config.yaml
extras: ["some layers without attention", "local attention windows", "gated attention", "value embeddings", "hashed n-gram embeddings", "a smear gate", "learned residual scales", "skips across layers", "capped logits"]
schedule: "wsd"
final_lr_fraction: 0.1
seq_len: 2048
Each number is 128 + 24 x the weight over the matrix's rms, rounded and kept within 0 to 255. Layers, rows and columns count from 0.

# layer 7 attention value, 512x512, rms 0.192, rows 420-447, columns 384-447
[[156 140 111 154 124 134 132 101 123  75  82 145 129 119  88 132 114 142  99 117 154 138  94  99 155 117 148 131 141 133 103 135 114 135  97 120 144 141 107 120 153 109 130 103  93 168 137 120 155 141  87 117 101 126 123 137 121 124 132 174  70 149 119 149]
 [ 95 118 177 134 150 155 124  93 103  84 111 134 154 106 137 130 152 167 108 154 129 141 156 105 133 127 137 124 134 103 156 133 113 142 116  59 114 130 124  98 120 152 108 207 103  93 143 139 163 114 145 144 134 137 114  91 136 143 114 152 126  93 159 114]
 [137 136 132 126 135 132 133 143 110 158  90 158 146 149  99 148 106 150 152 155 148 128 116 131 143 146 122 153 110 181 128 101 131 112 103 121 154 135 120  81  95 140 135 177 159 110 137 160 153 169 111 143 168 127 149 161 110 138 119 177 116 118 110 151]
 [114 117  97 154 139 101 142  66 149 148 131 131 118 127 161 139 130  97 119 123 153  91 110 130 146 112  68 173 146 121 142 125 150 141 114 129 130  75 117 171  83 157 131 125  56 150  86 172 165 152 173 162 146 127 120 120 143 116 138  99 131 103 130 102]
 [171  96 121 152 136  92  96  96 110 107 126 122 109  91 116 154 128 153 132 176 149 128  99 109 113 159 115 129 188 140 167 181  88 147 117 144 109 138 153 146 103 159 132 142 130  89 133 128 131 126 153 152  98 117 126  97 142 125 133  98 187 100 147 169]
 [148 141 104 109 136 114 120 128  85 130 150 166 153 139 113 130 153 120 163 163 101 119  77 127 119  85 136 141 169 133 137  88 143  99 118 128 107 134 103 146 144  83 122 133 131 153 106 129 149 116 124 112 113 104 125  84 115 108 153 119 146 121 129  93]
 [156 115 136 121 137 130 155 101 138 113  79 105 118 163 140 169  95 139 122 138 121 170 116 157 128  87 156 145 103 132  89 170 141 106 169  55 167 139 118 125  92 113 153 126 110 104 123  82  98 154 145 147 159 114 101  89 121 134 159 114 142 143 100 146]
 [109 131 123 139 148 107 114 141  96 100 120 135 137 116 118  98 105 108 128 120  90 133 158 126 120 110 110  89 111 158  98 109 136 130 122 171 175 137 133 111 105  64 102 178 148 110 141  97 125 117  93 130  94 126 135 130 135 110 135 139 166  89  90 107]
 [146 117 128 142 119 135  96 131 175 168 137 105 116 110 114  92 108  89  85 153 123 118 113 151 113 142 130 133 124  97 128 128  77 118 142  76 158 125  98 157 111  95 141 127 137  68 126 117 124 128 157 149 118 140 156 130 136 119 101 130 114 134 126  91]
 [106 129 120 126 130 111 137 105 171 129 118 151 166 123 163 109 154 108 164 107 112 130 103 135 108 146 118 119 156 170 142 134 102 132 119 116 145  92 127  77 162  98 143 140 109 132 101 104 163 119  98 122 161 116 128 147 151 151 140 153 120 109 155  93]
 [108 130  99 151 107 122  92 134 120 123 146 103  76 126 122 176 130 177 156 134  97 149  96 146 131 111 100 116 104  74 137 109 133 100 121 153 117 161 120 114 141 110 131 128 153 103 159 137 133 155 110  99 155 158  91 143 149  93 136 117 109 133 114 121]
 [141 103 131 125 108 105 112 134 122  84 127 101 123 134 175  97 133 146 114 109 148 116 131  81 121 148 124 110 131 150 141 139  94 136  67 115 152 118 108 147 140 130 129 103  71  88 114 112 118 160 154 141 151 122 123 122 118 129 119 131 159  85 176 130]
 [109 100 136 150 124 118 138  84  71 133  95 116  74 124 164 120 166 146 122 109 170 157 154 109 113 133 168 125 163 164  95 112 160 123 147 174 118  59 133 132 191  75 101 110 134 141  90 118 112 144 136 122 119 109 134 131 156 105 107 131 136 121 135 116]
 [108 142 144  85 160 125 144 123  97 126 127 148 148 104 112 136 130 102 119 123 154 118 110  87 122 174 138 101 137  71 109 180 116 154 140 124 123 127 112 129 106 115 126 126 163 105 127 184 126 155 109 100 140  94 164 124 110  90  94 103 132 158 106 137]
 [178  82 120 145 110  95  99 115 146 134 158 145 146 128  83 115 102 121 151 155  76 114 125 134 142 129 125 107 138 115 134 143 124 134 138 158  94 146 145 114 131  83 153 120 139 175 134 141 146  90 138 141 127 134 123 149 140 140 149 136 130 104 148 113]
 [170 116 132 157 133 102 146 158 136 136 161 156  82  67 128 134 178 119 153 142 110 108 108 121 154 177 135  76 130  76 142 122 144  89  87 146  92 101 148 162 122 107 152 123 153 139 134 125 158 123 123 137 146 124 130 120 147  92 112  81 175 152 141  86]
 [124 111 123 123 114 132 109 105 137  87 179 156 125 116 122 118 115 149 107 148 105 128 111 141 180 129 115 108 154 167 147 117 122  99 134 105 136 140 159 152 146 137 146  85  84 134 125 106 157  90 165 138 148 128  91 133 158 133 131 130 146 111 127  84]
 [113 145 165  96 139 117 163 123 151 151 127 163 123 142 139 175  78 128 123  77 146  84 113 161  95 133 135 138 126 167 143  61 125 119 133 108 140 118 102 115 194 100 151 133 115 104 105 105 151  96 101 118 107 137 120 162  86 132 111 153 100 123 159 157]
 [ 66 114 150 138 133 105 166  87 116 155 110 122 117  81 150 181 101 178  82 138 174 121 122 140  88 171 121 118 145 101 125 140 153 151 120 140 114 127  91 132 139 132 113 142 114  96 167 205 119 104 186 142 112 113 110  98 148 129  95 161  96 171 136 176]
 [143 152 121 134 146 139 141 105 109 145 150 122 124 133 125  92 177 131 144 141 135 105 145 160 169 135 137 142 161 159 130  86  94 157 115 119 132  79  95 121  95 124 131 109 126 123 119 165 148 178 109 115 167 167 153 115  93 110 126 120 152 148  53 160]
 [136 141 117 138 146 135 172 153 139 118 115 152 146 155 166 148 165 138 118 157 136  97 113 144 137  73  74 103 137 125 170 142  84 149 150 112 165 105 131 108 102 164 153 162 120 125 136 113 155 114 155  92 114 137  98 128 155 120 189 111 157 136 127 135]
 [ 95 138 101 160 137 157 126 150 127 101 127 109  97 135 107 100  90 134 129 121 144 138  98 155 119 149 141 102 149 148 135 134 141 220 150 145 159 151 112 146  91 155 137 130 148 125 190  75 135 129 122 102 141 100 154 151 127 117 142 126 163  89 104 106]
 [124 164  98 165  97 130 142 171 148 136 111 132 138 135  77 108 143 101 146 144 176 135 125 159 158 117 126  76  78 112 125 115 107 102 137  94 148  90 144 105  93 130 153 152 106  89 109 124 130 132 129  96 136 119 137 141 127 119  94 106 169 130  68 145]
 [134 136 142 118 123 120  95 136 167  92 114 115 149 151  90 179 141 181 107 139 129 144 141 129 105 108 178 147 106 113 174 123 145 108 119 110 175 189  84 107 160 146 121 125 194 151 159 144  88 121 105 115  95 163 126 120 138 113 105 101  95 139 106 161]
 [105 127 141 126 141 132 162 153 172 125 116 128 112 107  99 123 121 126 125 111 149 106 132  95 151 156 100 113  98 107 126  86 117 149 101 140 128  99 150 135 169 110  87 114 136 122 130 138 189 140 141  90 138 106 113 145 144  94 129 100 161 160 146 117]
 [148 127 109 124 141 161 116 117 165 146 123 123 119 101 123 123  92 147 116 129 125 106 118 109 126 122 125 121 146 121 100 152 120 148 157 135 137 135  80  93 161 133 130 110 118 121 123 115 151 112 120  96 126  99 109 130 114 171 109 130  81 123 134 151]
 [104 135  93 180 144 129 150 133 147 181 146 163 124  88 118  93  96 129 113 147 117 119 145 211 162 106  93 156 153 144 159 121 170 106 110 134 126 144 115 127  85 145 129 169 125 118 168 143 153 117 124  88 132 108  52 132 165  63 107 120 149 131 133 125]
 [135 140 110 109 122 111 160 105 120 103 114 162 130 132 144 101 156  98 152 101 127 154 114 122 125 140  89 188 126 106 114 110  80 122 104 110 138 103  87 145  87 112 144 116  80 172 109  80 114 110 139 157 151  97 114 108 105 168 132 139  91 133 135 156]]
# layer 7 attention output (transposed), 512x512, rms 0.163, rows 420-447, columns 384-447
[[161 125 176 109 206 100 168 149  97  92 117 136 133 146 130 152 108 114 115 131 113 144 114 158 163  94 114  84 174 176 117 141 118  82 161  95 161 124  90 143 109 154 147 118 123  83 127  98 151 144 136 110 136 167 170 164 164 102 102 138 118 124 144 129]
 [176  77 103 127 150  98 122 142 108  80  98 133 127 119 118 167  98 151 137 127 203 113 180 135 122 135 125 185 113 115 149  47 141 150 125 126 147 131 138  99 109 159  77 139 119  99 129 104 148  89 128  80 143 169 145 149 128 122 164 102 108 125 156 113]
 [130 102  99 139 142 150 160 122 135  84  77 100 175 110 114 138 136 105 118 148  88 128 106 165 133 119 114 110 162  80 172  85 112 137 133 144 125  88 171 140 143 144 140 114 135 118  71 110 143  67  77 132 110 122  90 128  95 136 176 129 148 116 164  76]
 [166 105  89 146 112  92 136 135 179 162 162 101 128 128 106 138  98 121 125  64 141 129 159 136 108  92  83 129 147 141 112  58 112 156 102 123 186  92 132 119 156 146 113 128 125 104 119 145 121 137 160 105 167 116 172 106 139  61 103 106 144 104 118  76]
 [140 138 104 120 128 106 156 135  80 174  83 131 139 108 151 169 130 133  93 176 146 124  99 129 126 139 146 118 134 139 105 117 146 130 102 103 164 151 153 144 135 116 150 103 109  78  80  87 113 134 112 100 118  99  93 123 115 152 116  90 160 101 138 128]
 [105 117  99 121  95 117 134 137 102 141 115 119 149 164 157 136 133 134 115 137 117 122 147 120  98 117 112 145 133 131 102 129 179  98  76 105 154 117 147 141 121 161 143 132 143 144 122 124 140 127 137 113 102 103 149 136 162 140 181 140 126  99 135 109]
 [165  90 122 137 124 177 140 145 183 108 147 111 151 137 126 133 122  80 143 132 154 101 177 121 137 130 126 130 141 158 161 110 106 119 149 155 117 124 161 123 152  93 128  85 131 101  84 138 116 158 106 151 123 139 100 125 100 127 129 139 119 133 155 105]
 [146 125  83 136 131 195 123  42 115  65 160 129 143 133 124 126 127 109 131 101 122 116 154 171 116 106 111 161 132  59 135 140  95 146 132 135 119 158 108 135 132 134 114 132  97 142 123 114 127 125 116 177 136 128  92 102 183 170 108 107 148 131 103 135]
 [159 139 142 124 150 106 123 149 176 121 127  86  98 135 137 140  97 150 123 105  79 115 145 112 155 128 149 133 122 160 165 109 111 138 102  89 139  88 130 140 134  93 141  81 135 156 135 130 136 107 142  98 145 150 119 151 131 138 144  95 118 128  89 170]
 [146 120  82 123 116 136 147 173 104 114 110 155  98 131 112 107  80 130 101 101 117 120 110 140 113 119  97 126 143  99 134  84 141 145 107 119 117 196 113 152  96 183 115 100 122 109 135 139 119 176 105 119 140 168 140 110 130 117 108 125 116 130  86 111]
 [142 178 117  92 117 178 106 153 125 105 151 144  96 126 118 123 153 130 105 133  94 125 162 142 114  96 115 145 121 155 124 157 122 125 111 115 128 120 137  85 127 117 122  84 121 117 149 129  82 157 121 105 153 130 126 160 138 105  89 134 123 129 124 153]
 [148 123 168 122 100 107 164  83 147 125 124 133 115 159 105 105 137 201 128 152 121 108 155  80 141 117 119 104 177 114 117 164 140 165 117 133 134 125 138 124 131 120 117 168 137  96 147  94 154 132 139 145 136 123 130 158 136 142 137 114 135  69 103 120]
 [123 198  94 120 110 142 139 145 103 153 175 130 135 107 128 108 142 147  94 148 115 119 140 130 138 158 129  93 147 188 116 165 134 134 108 129 146 138 118 103 108 103 100 120 151 139 147 135 104 151  92 144 135  27  72 121 132  92  96 144 105 163 102 136]
 [ 84 120 135 140 178 114 113 101 178 120 156 152  92 100 127 110 117 121 138 156 160 101 105 159  75 120 141 154 138 172  85 140 116 130 113 112 127 126  68 119 109 132 162 125 128 113 148 140 117 163 134 112  68 144 128 166 100 121 116 125  96 147 119 127]
 [131 126 134 128 149 161 102 127 126 123 105 153 154 107 115 152 146 108 118 109 149 159 147 125 140 123  90 143  97 163  93 155 149  88 188 151 137 156 101 135 143 125 157 138 156  85 135 157 135 140 138 156 152 104 141 153 108 135 153 150 123 154 171 116]
 [153 143 118 150 145 180 119 161 118 170  95 140 129  77 123 125 103 108 140 128 146  80  92 143 110 172 118 142 177 136 121 169 158 155 136 132 126 165 133 137 145 118 120 113 130 108  96 158 125 144 126 130 124 128 168 112 135 147 155 110 128 160 157 112]
 [113 102 144 188 110 139 109 123 121 161 152 137 106 133 118  84 126 113 130 142 134 143 142  88 130 143 159 112 131  95 126  78 116 188 149 117 125 114 147 100 164 123 138 118 119 153 106 148 104 136 115  85 144 130 141 122 178 134 158 132 111 158 127 118]
 [132 135 138 128 106 145 141 125 120 145 150  99 100 137 131 138 127 113 129 125 143 132 109 164 106 158 108 144 142 135  36 130 136  73 184 141 125 131  84 117  88 140  89 126 171 140  95 131 164 101 135 150 127 133 116 168 114 117 107 168 119 158 107 129]
 [140 130 133 117 178 103 107 101 105  89 181 150 129 167 146 126 141 134 121 134 122 104 139 128 137 126 104 147 115 118 132 123 131 124 111 115 166 156 106  89  91 145 150 102 137 111 182 125 176 134  77 128 148 183 115 154 146  96 161 135 184 118 107  93]
 [178 163 119 130 125 154 156 160 155 128 132  80 162 128 133 132 115 158 140  96 130 115 122 103 119 112 127 152 100 151  72 133 119 107 109 111 142  90 114 144 132 125  93 142 110 169 136 155  88 118 146 148 153 156  99  98 110 176 150 132 132 125 104 105]
 [166  68 151 157 135 127 162 179 112 155 123 135 125 110 114 117  77 115 126 124 181 155 148 104 120 154  76  79 127 119 142 150 100 111 109 131 115 145  70 174 111 159 115  82 133 126 105 130 129 143 121 143  81 153 138 125 158 140 101 136  99 146 118  85]
 [173 147 136  79 143 108 121 147 132 132 119 122 164 170 156 142 136 176 132 125 129 119 148  83 149 139 129 149 117 157 121 145 125 170  93 180 110 172 112 135  96 122 117 105 157 125 169 140  87 103 113 128 133 126 130 125 138 110 131 112 127 126 142 114]
 [170 145 158 121 117  91 163 147 128 122  99 120 144 102 119 155 111 144 112 120 148 106 174 114 149  91 125  88 145 131 130 119 108 116  85 134 115 114 119 129 118 105 134 141  63 144  69  84 132 109 127 122 114 108  79 145 147 124 127 103 150 124  79 147]
 [147 100  98 143  95 130 102 122 129 111 119 145 114 128 117 140 117 135 110 143 136 117 134 102 122 112 124 134 178 154 101 112 116 129 168 155 138 165 139 123 150 107 107 138 126 154 123 103 120  92 107  92 147 100 142 119 126 100  85 133 148 136 143 125]
 [142 139 107 109 144 158 158 170 117 124 195 125 161  98  81 126 101 139 160 161 108 175 145 142 128 121 117  78 123 138 128 144  84 141 101 144 135 162 129 112  91 142 110 169 136 129 145 130 122 124 119 120 143 158 124 116 112 121 146 150 127 119 139 162]
 [ 87 126 115 121 159 103 149 129 125 100 119 142 137 144 117 166 102 112 107 132 103 109 130 112 130 128 131 165 125 175 111 102 121 101 133 128 147 163  89 143 123  91 150 126 148 134 141  80 163 162 141 131 133 109 140 135 114 116 137 115 126  88 115 116]
 [105 125 106 132 113  82 124 159 116 158 132 142 104 158  93 127 137 138 111 179 139  99 123 115 120 125 103 128  97 175  97 136 128 150 123 135  94 119 154 179 166 127 149 114  86 122 133 134 111 116 155 110 125 129  91 142 164 145 155 181 108 145 161 119]
 [124 145  98  97  90 145 131 155  81 143 169 162  97 154 110  99 133 156 140 147 114 127 114 128 101 173 117 106 145  70 104 120 107 140 111 160  99  55 110 119  72 152 131 120 116 106  88 121 129 171 117 110  97 133 136 176 103 173 133 115 168 139 152 124]]
# layer 7 attention query, 512x512, rms 0.184, rows 448-472, columns 384-447
[[116 116 127 154 116 117 103 124 128 136 144 153 137 116 121 113 145 125 128 142 135 148 148 146 144 126 135 110 136 121 136 106  97 131  90 174 146 120 115 122 161 109 103 124 106 146 134 132 120 129 129 119  91 154 141 115 170 140 100 100 104 159 129 103]
 [133 133 110 145 138 121 113 126 128 112  86 142 147 114 128 118 133 135 144 136 135 106 134 124 134 132 111 102 135 154 155 144 130 112 141 111 118 133 114 114  69 118 135 102 140 133  76 121 151  97 136  93 139 134 114 161 125 113 147 137 122 165 155 123]
 [100 157 130 137 127  92  90 152 129 101  89 133 151 128 151 104 135 162 112 154 156 136  84 112 101 125 169 107 117  90 164 120 126 130 126 103 119 128 146 132 176 129 134 117 142  85 144 102 112 114 118 169 101 131 101  97 101 144 123  87 122 116 146 139]
 [ 98 148 108 127 155 138 138  86 131 166 183 142 137 161 102 130 120  76  99 110  94 127 173 170 104 121 120 144 126 125 128 116 102 112  95 141 138 114 122 132 123 112 122 118 115 162 108 144  97 125 102 108 137 136 128 135 155 134 139 137 156 180 106 126]
 [109 143 120 108 130 158 178 123 126 130 155 145 167 102 127  92 137 148 122 165 129  92 153 137 126 161 128  98 164 177 100  75 130 130 143 142 151 123 156 137 105 127 124 154 122 115 100 162 140  97 188 129 162 121 108 156  78 117 129 177 140 165 139 109]
 [165 169  86  79 128 106 158 138 125 102  71  89 130 124 117 146 129 166  92 126 116  63 110 114 130 150 146 116 150 127 115 111 125 142 113  98 106  99 100 139 148 104 112 127 129  94 137 105 152 107 112 138 108  99 142 133 115 113 168 108 131 155 119 102]
 [107 119 155 131 123 151  95 121 150 143 128 129 133  47 111 152 134 165 109  96 119 178 148 121 145 178 154 134 140 125 159 117 157 138 134 133  93 140 108 118 169  85 177 170 104 144  86 126 134 119 106 143 132 149 131 150 100 103 141 138 120 131 150 167]
 [158 105 134 153 110 121 134 121 105 118 172 114 119 123 146 142  97 133 133 144 116 135 103 106 148 142 157 172 117 127 140 127 111 133 122 164  76 112 166 137 135 129 102 101  96 153 126 150 104 159 128 142 136 115 138 125 160 105 125  83 114 141 135 148]
 [111 153 100 137 123 105 115 139 126 123 124 133 135 132 137 144 138 142 145 141 150 118 124 102 114 119  94 106 124 146 181 127 121 120 126 126 125 148 142 112 110 135 130 125 125 134 141 130 139  92 106 134  85 143 128 116 126 124 118 163 101 167 160 111]
 [138 108 135  93 139 144 144 117 118 143 164 114  92 134 141 120 109 105 162 110 116 117 152 131 142 149 103 134 165 166  77 124 167 139 170 152 118 116 152 116  94 123 127 134 130 121 105 124 154 156 110 110 179  92 129 154 130 136 125 156 133 114 109 181]
 [103 122 105 137  99 152 153 135 115 128 140 156 158 137 136 144 127 150 139 136 126 114  96 134 144 141 133 128 106 136 127 128 130 126 157 125 119 140 110 130  91 116 125  96 156 119 117 142 149 149 132  86  90 108 141 149 136 139 139 114  87 104 141  98]
 [ 99 122 122 104 177  88 102 130 149 124  75  96 102  89 125 142 125 118 118 128 140 116 105 128 112 121 144 106 125  77 127 118 124  96 104 116  72 118 124 143 133 106 125 144 140 112 181  82 127 114 102 125 116  95 102  93 147 145 120  52 133 189 128 165]
 [ 96 128 124 176 102 149 106  67 112 153 181 127 129 147 125 158 133 104 103 143 100 140 156 146 101 106 135 167  96 106 136 101 113 116  90 134 183 139  96 150 125 118 124 117 109 151 113 149 125 140 129 123  92 166 136 159 140 122 102 136 114 122 121 105]
 [164  88 119  85  86 133 153 153 132 175 154 122 156 137 130 105 160 140 129 144 135 118 164 140 158 151 145  97 141 170  67  95 158  64 151 160 124  92 180 110 119 124 132 144 107 112  95 135 105 111 130 112 183 107 131 178  85 104 113 137 134 186 114 114]
 [ 88 128 134  96 151 132  66 134 101 128 127 122  81 129 120 107 117 138 118 114 119 143  78 131  91 125 122 126 151 124 160 110 131 170 132  81 106  99 168 112 130 131 112  98 136 122 102 121 125 157 155 121  92 126 168  96 119  77 150 142 125 123 120  74]
 [103  91 107 130 103 146 114 117 114 152 125 105 167 166 134 144 128 125  99 109 124 103 127 124 112 153 113 136 153 107 117 137 122 127 132 147 147 118 137 107  89 123 155 112 135 153  97 149 143 133 164 130  99 129 172 131 137 110 153 115 124 150 132 104]
 [ 89 118 153 119 129 131 123 138  98 142 147 108 118 112 160 148 131 164 132 132 141 136 108 152 152 149 109  99 100 113 163 105 157 140 125  90 123 141 143 109 115 145 123 112 135  96 148 148 156 137 104 103 136 104 114 131 124  84 196 105 151 135 114 132]
 [132 119 146 129 159 135 123  90  64 123 118 111 114 103 109  73 112 164 118 154 120 125 110 130 121 165 169 103 132 100 119  92 132 122  90 136 118 106 126 138 144 129  91 108 156 137 139 123 139 113 126 175 112 133 152 134 141 150 154 110  96 133 133 124]
 [134 142 124 136  99 153 147 147 148  93 170 143 129 135 116  84 134 183 153 151 190 135  86 143 139 137 134 120 124 128 147 114 129 156 133 109  97 105 138 120  97 139 131 138 141 107 120 115 135 127 127 118 108 154 145 153 120 136 169 123 115 138 128 109]
 [ 97 142 114 131 156 129 120 144 173 147 124  62 185 119 128 162 131 115 141 137 137 144 137 154 137 125 152 137 111 124 115  90 143  94 144  98 133 104 137  97 113 150 124 130 118 133 116 143 117 109 163 163 117 111 117 133 117 152 119  97 160 136 125 127]
 [ 96 130  93  95 129 122 136 144 101 155 118 105 149  97 126 131 119 136 163 105 136 142  94 142 135 191 114 121 146 138 136 155 130 120 149 184 111 159 111 113 132 129 158 127 153 114 124 174 159 123 115 131 177 113 116 111 135  98 136 104 143  97 133 136]
 [146 132 115 123 102 122 117 122 143 143 129 128 109 153 163 137 139 129 157 153 104 114 123 130 148 115 142 145 130 133 111 162  94 143 112 111 136 149 124 165 129 111 111  99 128 124  95 122 152 127  98 152 135 154 123 143 169 125  88 131 164 114  86 138]
 [ 94 132 142  80 127 118 134 141 149 107 129  92 123 137 146 129 118 140 116 132 102 145 153 138 135 141  84 154 117 134 125 126  95 108 101 142 149 140 135  92 153 126 146 128 132 126 125 158  84 118 129 121 105 125 114 135 152 144  84 186 160 136 148 112]
 [151 148 123 111 129  91 152 154 113 119 119 132  93 133 108  89 133  90 123 106 143 124 118 134 116 150 122 139  81 150 136 143 148 143 123 165 133 143 136 106 131 139 109 136 145 121 147 147 149 142 184 130 116  91  82 131 108  89 157 121 116 103 142 132]
 [ 70 124 149 172 173 180 140 147 120 146 130 139  94 112 139 117 121 112 155 130 111 128 126 121 122 173 158 111 139 105 116  91 113 144 134 115 127 105 146 109 143  99 149 154 168 141 132 172 142 151 150 156 127 133 127 149 105 104 120 164 106 111 117 158]]
# layer 7 attention key, 512x512, rms 0.184, rows 448-471, columns 384-447
[[131 127 114 118 166 159 132 110 110 117 138 154 133  86 136 104 138 140 107 112 120 126 133 107 140 169 122 154  95 117 108 128 167 133 126 128 128 102 133 104 121 143 161 117 146 143 125 133  87 159 138 154 161 133 129 139 136 137 160 109 127 141 130 126]
 [127 111 132 144 119 144 157 147 145 138 134 155 150 149 133 146 117 124 119 166 126 151 105 131  96 131 149 135 109 123 111 126 138 172  97 131 125 136 134 174 150 134 109 112 106 150 133 145 128  87 102 120 117 108 119 131 132 111 127 139 129  96 118 116]
 [101  95 113 165 174 141  86 129 126 100 105 124 128 119  78 142 104 132 158 148 131 143 103 131 130 161 148 113 113 127 147 183 101 142 142 123  90 175 149 111 114 132 130  93 133 153  98  91 112 153 111 142  90 122  89 138  93 119  75 155 108 115 152 150]
 [126 168 151 155 105 143 102 122 116 146 158 132 136 169 117 119 111 126 147 119 122 147 136 173 110 121 146 143 126 133 114 140 135 118 115 126 158 113 148 152 161 127 127 139  89 137 134 169 121 124  98 123 128 130 145 115 131 135 115 133 126 149 117 135]
 [129 153 106 132 118 155 156  98 146 167 146 135 150 106 130 100 128 123 120 114 101 146 143 121 124 133 146 135 112 166 117  91 110 113 134 137 121 104 125 104 135 110 110 143 117 115 116 170 110 108 153 123 129  89 161 163  95 116 122 122 165 131 148 136]
 [ 78 123 142 114 122  93 136 162 117 109 125 171 156 116  84 118  98 104 112 127 117  79 116 138 158 170 123 120  88 158  74 109  96 103 117 128 121 105 155 133 138 154  83 105 189 116 113 148 145 118 195 122 154 126 159 163 129 159 148  98 112 142 120 127]
 [145 177 120 109 157 143 142 139 111 154 109 162 142 145 104 151 168 151  82 133 120 134 125 115 120 170 126 125 129 139 135 117 151 112 125 146 141 126 147 116 130 114 185 133 164 118 142 116 157 124 157 167 106 141 123 123 173 136 138 136 141 141 132 137]
 [119 123 134 155 131  70 139 140 145 170 160 133 123 137 134 145 124 171 106 105 120 118 136  96 108 120  73 153 157  96 140 126 109 110 121 151 151 109 135 152 166 128 128 145 122 114 102 125 158 151 119 125 106 140 162 153 149 150 129 118 121 160  97  83]
 [114 114 100 101 136 130 142 108 106 101 154 128  95 131 114 122 141 130 153 138 123 159  98 141 146  92 108 123 126 116 125 159 129 128 127 127 119 129 116 141 119 139 125 124 138 139 109 125 124 132 111 106 108 139 133 154 120 131 126 101 162 129 129 140]
 [154 140 124 120  88 136 182 153 140 131  88 143 165  88 103 143 141 106  71 130 137  99 174 108 128 128  89 130 144 131 131 105 122 142 124 148 129 116 123  96 122 118 147 148 160  99 145 131 148 160 132 126 168 135 148 144 117 128 166 122 143 126  91 136]
 [140 120 110 118 128 148 145 135 133 130 153 144 128 113 147 132 116 135 124 161 137 106 124 121 133 141 121 135 113 119 128 100 119 119 137 127 135 112 121 159 122 117 138 132 157 113 140 157 158 119 149 107 180 160 148 132 110 127 135 118 115 124 117 142]
 [165  99 133 147 111 107 107 138 116  77 129 126 119 138 101 138 141 121 140 162 123 152 122  90 108 133 134 153 106 120 115 158 128 153 102 131 104 126 141 131 148 127  87  77 124 142 111  79 122 131  99 165 115 151  96 118 150 131 112 145  92 106 130 138]
 [134 135 133 124 147 101 119 145 166 151 122 123  99 121 150 103 135 150 110 134 118 163  96 122  95 137 179 151 151 116 142 146 109 121 149 111 129 122 145 109 152 135 100 130 107 117 119  95 103 154  81 121  93 132  97 135 157 105 141 148 123 114 131 119]
 [127 152  94 122 130 139 190 136 126 127 116 106 165 129 151 116 123 112 128 131  98  64 141 113 112 126 142 129 127 131 106 104 164 110 100 131 125 106 145 143  73 164 139 155 146 130 122 163 126 100 127  81 135  90 164 176 115 101 132 130 153 156 138 112]
 [139 101 107 161 110 162 122 168  68 102 115 139 135 120 126 105 179 125 120 113 113  81 154 116 130 177 131 107 156 131 137  87 100 104 103 168 166 146 140 164 121 162 112 130 118 137  82 138 183 177 145 169 146 166 176 106  95 142 162 113  73  83  98 159]
 [151 151 179 145 139 120 115 102 101 104 114 136 167 145  95 131 146 194 122 184 133  87 141 120 123 117 101 122 161 123 103 147 122 182 150 112 124 114 135 133 137 132  93 129  80 139 124 116 163 105 135 165 160 100 101  98 182 157 121 116 120 114 107 161]
 [119 119 133  87  97 156 118 125 102 103 149 137 132 115 101 130 154 136 166 114  99 123 148  97 115 159 139 112 129 137 189 136  97 146 100 120 133 115 102 129 139 131 150 150 120 149 153 125 147 142 126 103 101  77 113 147 119 109 130 106 161 110  99 132]
 [ 94 137 140 126  99 100 143 132 112  74 111  97 133 148 159 135 113  80 133 102 126 125 123 157  91  90 119 126 168 151 118 108 116 197  73 120 132  99 124 182 152 185 112 124 167 114 144  95 149 100 122 104 127 153 163 120 116 116 124 118 100 113 173 140]
 [144 144 111 117 105 124 105 111 115 131 155  98  92 151 108 122 134 111 127 107  99 124 148 138 123 108 143 116 127 155 112 123 126 141 163 120  97 110 115 171 126 128 142 117 123 147 136  96 150 150 137 106  75 118 129  92 128  98 142 111 127 122 171 104]
 [ 91  90 102  96 137  94 121 135 109 118 148 144  98 186 155 141 142  67 147 109 114 119 150 135 108  87 145  97 146 144 101 118 121 148 130 191 136 143  98 149 107 175 137 106 132 133 121 127 128 135 144 144 113 156 136 123 154 110 130 145 149 145 109  84]
 [120 135 180 154 144 141 123 114 145  85 153 128 146 143 126 152 127  95  93 124 153 142 132 155 155 128 150  96 147  99 105 106 114 112 112 151 127  97 131 103 113 154 139 125 155 166 150 153 104 103 136 153 175 144 139 132 112 162  97 171 133 160 143 158]
 [110 109 132  90 154 121 145 155 123 118 148 102  87 138 156 133 124 161 150 120 143 109 109 129 132  81 157 105 130  85 142 130 118 155 163 130  95 146  80 141 163 115 119 114 152 109 109 109 132 131 147 137 143 111 127 118 152 129 111  78 139  98 144 112]
 [102 133 127 118 158 111 131 144  69 164 124 124 147 146 173 155 124 142  98 107 115 135 102 148 131  93 106 134 134  74 160  92 156 114 152 154 138  81 129 122 157 108 126 118 137 122 134 146 114 133 140 136 138 126 129 128 166 123 139  89 141  55 118 143]
 [109  92 109 114 122 136 114 132 141 116 121 144 110 119 143 136 103  98 162  98 162 210 123 121 111 110 122 116  93 120 146 120 125 155 122 134 102 111 144 119 150 153  83  94 111 113 127 122 123 125 136 113 150 135 110 111 138 139 152 140 161 101 161  82]]